Part of a small language model's weights: MLP 320 SwiGLU, vocabulary 512.
Each number is 128 + 24 x the weight over the matrix's rms, rounded and kept within 0 to 255. Layers, rows and columns count from 0. Numbers have three digits each.

# layer 5 MLP up, 320x128, rms 0.0973, rows 230-319, columns 32-63
110126133154125143146126142149144131138166140137146139101122119114152141109154129129129126139149
150128153142065137145137147123121122147180156103102118123134124157136132120163156143132066138106
118131094130125160101112149136140110132143114077124114130141098146134131106108148153129174099101
107128126147108106165128110155133123121085170112074135125136129120181109151159145130074096140107
144144149131127133136152114197153139161147134160156147125093131094151110164145145157125112177137
087104120146111093119075153144162128107150122145107099117120102134101142140130123131140148100145
128118153130141110099146154151109121151127140148164126074121151122107076103142124098106137128105
127124109112086115153131112125131142126121153199144187147076110102149163127131132128142134131123
175154145150100149137113137153128144179127191092115128123125121097123082099125139129127126141122
139101157109157110103098143126142081131128121161130121143150141116161129142153111103114165157138
104171078102129131159105159121114121172131122166159146083087146098110129175124090112103107128151
169154116108114110121186152114142129113102113137131150135116156137130138135102145129164111153136
166130125131105131120125111116146155123121102140117126129180165128130174102154082140129117139150
103132114108108088113123119158130105171121152113153118103139155107108164146140171173107111134113
129124163110129123101105098063131118127154129165112146157141088117161114132108114124095125120094
092125133110074126126114130124109118185141127113135104156129122110174145160159111090158121122139
124134130128138134116155072114135163134120120108123108163119115161104126173154149139167112087127
085103093181151167118136131116159171099116107132127085139115126101094131138148112075091114153097
160122108127118113109139127100128195087129126109070128062159107129079133163139096160132167134151
144113151084141149129116156119133154175128132146098150133115134096116104105106160166130126135143
153136111129144108111120120182182146143185153217158091113130099129114101135127162142083120139132
184128167163105150145176127188133145187118125147086130126143124106104082125121119110168130099130
123162125086129115134118141113148129090124069137142151112113136125115143121167135131112174125137
133139111194106115061135171121154120131143129111146109137147129129160135180089121138139173137131
137123114101101128134087148124087115133115093114152112131121149127144153109114133126159103106131
140148121120150127136096160140146126103118152114132137126128133136094139098137130116131133127148
111152127138111110147143115102116124121114142115136151203136126191154113132119146130150116078114
123104112131135159130111125151105113106103083141107168079132117112133174150122117165148125086130
109090124128129130138156139137133106146131149114087090167091155127120198089122161113113148104110
142121135089125165114144120133107132113152146124111065124108072170146092134151127078147149117153
144110155109104101108105127097109127148122149181103116158141129154079126073110124154126116140090
089145138135126136112132110167139108132126120074130140081113073113170132123116163127157152156121
156103104113151086111096149139103116134144115194122141116169143151080087130167110122145093145145
144122083160133118101135136145098147124130129134155156136110137109149166149129137186139128118107
178149070124131083053132147171141145120129110158110126106092122127154084196131089117098169115166
141110179176117124117104139151085145193141148113173146132108137108131155109114168115091151153131
120133150142128154134132157122141150140110165134121156144161141111135141126125144124157166121119
165118128139115117137167141144102115109160154163129115153111128135150094133148098115123098080118
111113135138120127166127116135150123109157130112098131134127126141150124146160123129139139151100
092118156174110182082150170107108145150131166147093131121160102110129075136099116146079098124158
149162145131138148131114124115141140117145092092136145147141125147105141132140143124126124170132
120147141129102091081128127157097138123129136149136104115120114117127103088162112144109139125132
127098120089118146092107118104074172145127151142186105137141114109138104098136061125099097134151
122125120103100107082130163109108123116145142135178126123146125111145086109146139122156097150164
130087169149130145127140148119112163120115168135170154128151213142117129101175127145069120111125
113144126116100153108128089144140126130096153143137141118099123129161136128101091138133133147115
115114072120149075129132137103158123169122144112124146143127140064106126132057133150126111132166
146122148103125174148141129087122176105138120137111121127150088096148101142160125115123114146166
161150143141141134100136146112113098113135133103079148114100142145118137095123121122132148059074
157119119139106093139128138108089123114096101118133114116110116146076155129172111118107129111082
127131088120130098136123150099114124131136124129129154115147111177142126112170098156154097185170
124102174165130135152102092148086135108136114130099149125116162133062161137111166114125131111174
098130149156130139123089111106097154117149101141152125128167083102136154163160118153149102149110
107109129123111115150111097091109107105134095161122122134153130067118134132085081148126171104143
118118145095140099129120145149121139143091078113099168127145156143143104119110118121141172130092
085144155151107167093126145130157155093106106135153098130125097130127097174161126158178123111162
100150102139129134148149171124175126148136136150133152130126114140143121139121107121104188103159
138147100182115104129080092114129144109138120164115100133129128121143150101092136149083165132105
148134131107102138161164123161116120115180188124107155133127100122119111087111097109137152190169
146174090148120150113146147102126119140128107119172129119108142114135162141078132127144137163155
141128150156141142161137168082120108204196106136112110141124130127109114119125123090112147097161
151139118139113109115106094105098152139081113124149161144124151139112113108104146148134132132126
162103177123109111125092161133160120111138118133116133085148178152112107067122130122090149099147
083159127125148162119107146175091122133129093141124123096138130121118128129124125154122102091108
120104105098141142135171139137112147086154154133107126168135119090127107110113104095113144144121
105102157097100127127148089111128109129114101083114149124095129144135132139127133148137141144133
138139137130150145168103097129153163146140153138132160114098110136161055080127131141115131098139
117139119120191122164159111097155157101150095119111126121105091110132141089116166130116113130164
122160131153134124178134161143140131133102147136133135157101066163108119155103157108133114106117
131107150170142109138114189104146137132124141133147103188145141119114102102107130136091162119122
114104152141110117146122100144147103145136084162136107093157099149103136138121119094128123163110
117114124079095135121102130144126166093131160147102133110136127154134147145106152146176113138098
131168095112112137126125118136137104149106155138094124139126088140106122079165125158134107120132
133126076102143157143180137134146139119194126128135184084128122098122137131141145149145117152140
126131103110117104129127166151118132104150077137117137118098162099137120079176141101125155090124
131113087099149119123154093177114149133123183119162145095136129133123128137127117167093138115119
137125151115138129131122127099135122158118117122117128118116090130088131134123102120136120129142
109108084105160116144145110156087161084141106092142080138148197157096126165149141086109117100153
114120138107110116105121129136123144119142116139160119152126130109111149111148113161124115128149
117156148140105110095151102077105126102161139144155121138126113096130125100127116134149124093120
184134137143089113123107140118131107111089124107119134125125142085141133151113128115136072146108
127152191135151111178160132147128106139144139163104123082151141127128119159142148113150098113172
107139131135124125115143102116187096133139104160109123133160125140131144103111146113127158151176
202120151128136113139114143092134114110165132140130086088115127120100070137125133144137149136183
151109124116149132126082178152156102151131133074142110097159127153091145121138110117168130096143
121147141158092120090155150143115157129108111159140087088111157154096132173128106085097098152138
145116094094079107131131153146140153156148107164110135137119159146118142120106136128193084152149
142096178149155125133114109104147090099138115163096075119174146095117110112148137134152148169179
125095175128120109127134125116120142111139128124093148142112152143154147146123110115143106164132
099149110164116121116140133157160136140096142115110106140142197147138130142159142128099121092119
# layer 5 MLP down (transposed), 320x128, rms 0.251, rows 230-319, columns 32-63
132116101111120129152112124123154120145162159113088134133126134128121110114092134124149133099127
138100105123124099153103155136165147133160144125120150112100134107135140119192122135153113146097
135108083141142115136173133113144110155143125097111134160160135127117124109120105125150156135135
158135110121174099104111119130120146136152148153148148147123158169123147113111093138140132172117
103124132127160139138098120131119130125108145085133164123089121134175146159111142093183139149138
133116120140146166141108187179137129151114103133178154133127153149121092118117139103146097115129
096149146101122118137141106135101140088117139174140150109145130141128112085130089140106116194172
181121098154113134111092156153104146150115126146128136132136150133128163133103130110104124102157
115128126154124136120150155112134099107128143118144118137158153112174127144147096175123145128114
153135148129054110154117110149138131155160107121132109180073140130127170107146144175162158080123
143155138135127136124163104113130091096116096125194115108127118129109137139100156168110091088110
161108119149093117120165145113152152119118098109133113109155156150138132135122143130136148159140
147125128095139119139145110140142149146116104105125158138150154154116117142136101177134155112119
145145117178133079094144109144133081141167080097096115109119156097145167091072153116102149093172
129159165131154093142171134085105122126175154155131113161124135105132115140149139149090109122088
148150070116132109129128084107186113178151119130149160123143112147117071158167157124091133131165
118122091127093109127106101105133079134135147116093144132133125136151114180118162146086129122146
106092097130112132111120168155121101147109127130087136128086161168125163081149124141137104169141
163123142148130101095117158118134093133125085115120095138090147159111169142142145132126127161125
109092173125100121175123124110144123147108147129134113153102111103125155130134175109137093138135
130096125067122133154141089068135151137110143102113124144179132132113142151154127074111126071148
067135139116097079114113156121136108128143109109148142138160140155095148156094185103110106131131
140128129121147139095155131139161138132115107150143143165154122145121125136129152113112160112121
122119147129128096108172102109148109142144135148105090084134135123126107112119099117107111152138
143117152127097138103144097131143115110146113108122100118137137117083132172137117176118133131130
126134142122181120123112070119169103147125150149123118112151146102163141127148114103124126146132
147140154141167137121173129154088129064092117104156117080189127102098146126146105107136087151118
100092109200118081132166126135105139152111119114116122138167095075155111136122123092134153160119
164172166129096118092144105147108107148128096119138144105135123189134123124117135110125149133144
110128128111147106157156083116126133129145136140080095137125128135139153093172166157118165126173
161174142105087146173106168105127135125112126118147159130100136147131095116155100173135127116105
166145136137091126112150126105118133091116126147121091121098107176127123131118162142132131106144
150140148149139079171165139131143123112129142163177126091123141110119113133169098171169111117161
148154150125156125100139100098145163159163163128134151157153157179124179121117120143087132179120
145071126146143087121089149074145121125139157123115126171131128154116078128113182122112160091151
096116123121174149124156125138124138112098167121136149147145098127129140128110097137148167084164
107110133135131140146122116135152150144150139132140132137159145119146128125125098113144100098120
120113147118117137150141128132108082104127122158129176163057130127116150117142114104129123146115
134133139101130125145171119139155138127156118143094106122168129148133121150116159159127114152144
161131192153109115106091147142160120112142154112173085118156094150141144098116101129118121095134
127121130132141108155136110150131161108135146141174147121137085130112097148108140092148144130141
121143131133153122109140155127099116099106111107135118148115127135119126119149133151146158121137
123166111159102111179073094114143126126102165152153096111079120095098114146121128129160198115150
126148161114126131119202174142136101179139126130133123124143160133104142134145104101156084177109
112104102092134150115122082146115143144120131087074169127118140174126138131177097125113110123128
182102103130100120120170123141106162165144157115129131155118125139127161154084092103099160132170
187144136127110156138071082155132147100111146150193121142142158154151134128148136114136129148152
118149126112145143098101094125110173127129151133159156105129153101131180104126119095131107115091
070120120112098132126086146151130126159141152175152093096171108133131093103145117143131154161107
144133152160107130123115145119101126081121140147119133112127133111121088118136099099151126147131
096141097104133130129109187113119128130153118090136143077094149151087106122143109161113137177091
157130131127119126126174134151134086087123110144132170136130091144151157116110079143129129109121
115157124109123115131146099125161122111120127139110120100159120116134115125112117118132167158113
176095154154132139099151104168115110116098133149149055119124138141152166145117112131093140124107
146133063099144179102171103135128147120125130077096139139160145150133179084111133088135102149130
133157121143125099101135151138160121106113139144123103144105116100126126137149134078115091161137
131141153132114109106152081137076154137146124117132150127135102106130165133172088131123127153083
117142155167103168142109101174172117104129159123120123118108124130139118118117138150115131165128
148135145153107166137107109144183145097170153114111134156089088137147128130085124139112137136148
108126136136117132121131107136137130126096157160129166105164114119126093169143189153106110146149
110135147128137138139099120132119159103096137156126077083150158083123074147133175115172088105074
145183115090100082126136147096161123140142114146149127114135126174132146120121089075119102112111
155187144199109108114127124110155122148162138098160142159162092114153123145164155161104134130116
119127108143117117122094156139154108151154138106127170147119139105147159129106106090175140100143
109120129096105125111116090148129141134128119104093142165112104079165127116150136140166106149122
155146143148178137097107127100128131137149115094163157131119086137133157148162123157119138137133
142119117164124127172137161141124139125160089174107152148145141140180117136128121168129101145125
173111112168105102134118087093089122095136103097135137127120153141179115087176148117085109097130
175137136134146137108090100176126153102119115131138113106141130129145126111144121148128091145144
119151126120117126116090117142116126135136133090139135108150124143176117111112135126141115130132
153096130129149156128157162082147159139112162141129061137174117122111142113129103121137108126107
132166144145144124101124134104170104157106151100138128115139123127132143107093103098120123138086
138135164140106152096131110129148138138168141125129095121127151125142158126162089081139133144155
135138081167160123130130135122098132088193141137110130152106144137129156138108139124124124117144
105092173129094156114109148152172115115129153066108102145118079092141151089139149150134109143112
127161156134135088119123157108082103143128088121160164119149136187173153099137162113091099136158
143123141134124127138131120118149112138129142113107131148142132098120117130110078124186121115127
128127104145099159101176109125146146175155173133167119174107081156112092171102091150116094158140
127115148113130137104153098117136103122151136179123146111127135102135140131163112139126135120139
162124120116169155133147108151173082146107139131158139107129172102163128146121138148171135129121
159130151124133118169142130135085097115153123118118098088124110131150148111115136108125132152133
119129191123103165118122106147109132109145146094127142124099097141153133146105107160179122107134
145170147135085135129078130108199142130143139137120149093129091141152120108116112132134085092143
099146142089089088116094133103153172136097128176103140098098126124111146130177101127111116143132
102050129139106116134101108145128097158186147099118089132144103127138135123103091098110119153141
126183153145163117135107145107113151158124151184153075154103148119151135182121127088100124089124
166129086101149112163155130151137145134144121148144104167138138136061085129093126141172139087133
175131137120163162160079103154146137094158150154105087091153179152139153136127120164168106112124
083090121135175110164150144101114132129100153123121101106123140103083122146151109094154151157131
071118157121142181138100119107199132138165083118087151106120080112143120075130158142156138121105
# layer 5 MLP gate, 320x128, rms 0.101, rows 231-319, columns 32-63
130158134108107153098125100106139136107163130144139151105154112093088152162137143143106120166125
119069098157105170165076072178165137135128105130150129151161111103121100127120134115098137145164
128137128060173147099140129124113105087156098117118132103129129119126099110155122116125127183116
164143132135109170159109163127085138149146087082093113132122115131143124136170165126091123152124
116127086114124127120136144089137128082111122122148120095131157097103149121120080132179089145093
129124155145113118158106164153141102138143121123129117127089126166109136142165118138132169144122
126126131106160141091112065118126111167178110115156077121089130135110102106123093091088151144134
105141140122136105139092126121148154153126110119146154137100119094098089127082134105115140152124
158197129145132144108135117134164145118158121106137079129109122143119123127093109148106148097114
181135144105141164107122126169087106136174117156110137090106147113107126140122152083148173117147
099101095154137117129092119141117155116128137109104120110092134103133115148134104132105133089129
132102140147131090145118127104102086138121115137111112124084151152130108145156163140091124102098
119128124156129141131160171119123179129138105158155178105181109142111108129121114087106144142178
115084145134133103104132144103114137071126109117110104132075110130164060135143078086135122158146
111119174149179085164097142150111084113141131141152135122148079122138115119094131137118125136102
130127117146116130126159121100138120182137128117087136106157125128136100120107121117084109136128
147181141162131134145103117148148158103103119113150110119154136105132106129106112136123152132110
134092172108100155131141165108141073124106168107130157132172149098139114149107166098100142142163
149102112107138120142124104118164162155124101137143118121131117120093113136131147122154121145132
078151099131163087121123144114117143174143134156139131091092156128079133124127126130109129132134
138124151127119123100174104181140104136105178144078099097127104080148109075089155143156156103154
110151095121121176158096098163102123103135103143105114136152093155149158115109130126140133083129
111109121150081095103162112133096130136142171152126150086112127112147131114106104173094107139100
147126150133158105139097118117168134144145128161122092157101132143084114122120128122128129082107
125128134118125168138137107139152128117159125092110118140159125152144142128135120138104114150108
168121174106105155139146148136141068130116074130093121141135081123100105098158105105108116147106
096131075078141105164100160121115155139118162100096145154143068128140152113135154154148146132145
090192111118183186139099133122088126086113128097110126164147148134071138118184106153165145144096
180116101068104170163147139130126139112133105128108106175092114148149089161132115096099137148095
149115153139159106080152124099132141146103135108118118079159150057094133102093177125131135128139
179138122166137088155105145099065151151101135111123128129125098165082107140086117165117128125143
108134096087135118113179160163134069165133183144123124128083136112107095127127107134117096151134
131126082149124091109132122126098106115119073098116158144105147142138121118147104126156130131142
124160163175146169133139145102122122127169143143099114158108151134051132127116115120083142166149
141146137161118112133114154101074159132175110093163129118110103104156127095099124107115185171075
119136117111121107131132110103166127121093102083113098148123108126124125088131122138146124143132
142160139113114114104144115128097086135089153130168093123131112145167115109121112141126129120146
134109095130122107119145139129129119156102156128118142140122114122148115126125122130141131116158
148114125143098142115118153109182152125129134110159058138139121128117112132122115104142131109122
096101134095128121127150076173106112125104143142146152111130115113083136142134124130150120114136
144117120126115136139129114145115153149123135153136138131130137142130124117133104110116080144146
145125135112162098131096125119132119175132122109172100140100098150127158113132113111101090177053
125113153137101129100140144147128134113147105153172078141132144153141114132122144101161141121158
103156075102102137121136142084123110092132120052092124145164104109141136099136143139143114100130
094146157113103081118096096097090108124142113120137134120123124172124121110107159101169078175154
121148138107151102152137128099173126128134151131116158141136137136134078072125068115106126138150
137087144156139123139155148095130147114100110100096084140099097121128134124160138092109120133152
191145113103141145151132130150105128081137129128147156103115143078146104153138152101132098068144
191074094116111131112128129109121078158115104121130145141159102117107107147157136159093091130137
123136079112152058118117122114129097126123134113130153135139086173155133137109086128102110106166
154208196168138120093161109075127129131119136146142129137150139144164128154170125123147150118123
100116136185128123073172176136123157132117162144166126137163110151115105177166124100110140136138
125128119123134110084102167120096148111085097108145135099094178172143138146205160125118108138120
131179102103134107137114105142136134148109125166113125141134106131157091138116081132081137068117
140125128130149111150115109131154081172163132108127106141146118097134118132179092103131146133120
176110133112106079113083149152162111153147154127141142160155160129136084112151134135158154112110
125109099116118107130129140146116136111099139142109077131130144116145141114128111126108160132107
132135111116146115083115131146153161110145098126130101166128128140144097121108168095149131136155
136109150142120139116144093133123090121100145137149140189143106162110100098135193153132140117129
135133109147101092118114124117199076177140141098170133164155068153125154137109095123088127123146
131113122117159117134155155138151150129140136098118103162080118134121104128124128111092133100154
150086128143123098136126082135144147151123101122135140180117104132116115117117148181143149114146
151099124143118104132128135115137144129108111123150168128140113137114121067146136088122155125112
129148140111160113142165084121090115140100145140120156113118133144115137135084157122119147110164
135140132160139147138079146112136126123138124148165113112148120091111143112125121134128108121136
156122139117133101112159133144143149132148101107150088145111151133131099125170115081138139123094
134088124149115132106143130090126103138103111120107104141120130132149054137159096081135117127121
126159116122118101125100157180132138145130101076132122102134072167083112151175137126117122105108
094107141128118135118164134138118135093151116133118111157122111087118123139172132140114149158109
124117118118159146098154128135114139130095150138177120117169118105117146098118113099106192143128
137101088174164112118170147091127128147103122141136133135154135130136147106115118126129110138141
130110145163138114125139090117167159149143146153126124087152170122117117141116122118112158171136
128136155172155088083121137111128109160112144125142141096149089172107124069101124109097138102130
172082094149116132109117149123105161092110082141107116149082154124126142129159115130124149124113
122152134135129115124124113139134143166142137116124165155157126118113115148096137101101131150128
135097147151105123126147135145082120109108120170168097096111118120106109120130141104115116124143
162155171128085107130173107118124131106152126146147125162117127105135139165161148119108112111162
152117086173091117123122140118142105138116149109146119163108125131118113115110098141125122130135
139151095149157124145117100106108154112175140135115133155115138106112101099153158154122124116091
142098098098083096109120115157121151158130120147115129117136085123134110098146136117142141117086
140126122143141154126118140100111129125082084128138076145139141155158129126126180171132119126097
136145137104107156120126139179138108089158137138107123102112151100116151150121095148143121133160
136095133135107114131142138097111134114103122115150122157093121155122107116110149101132132125093
123170169122090125073110121112095120118126101070125139111104141148126197148153145096135140127111
114119112144098111106151114098151112093101140136097138141103192164116150149101142092092117150132
140107129143150136154135131124105133157116133169082132153147111161107140109139115126170108123128
161106148129105096107145128133136069105122180138122147107088153130148139106093110102166080096110
127172100123087137137122155106134141159091165109146128124154165126108135195131172119096140128121
131120066112079123125158116147118157121093159120108106168149174129166153177168105097103131128123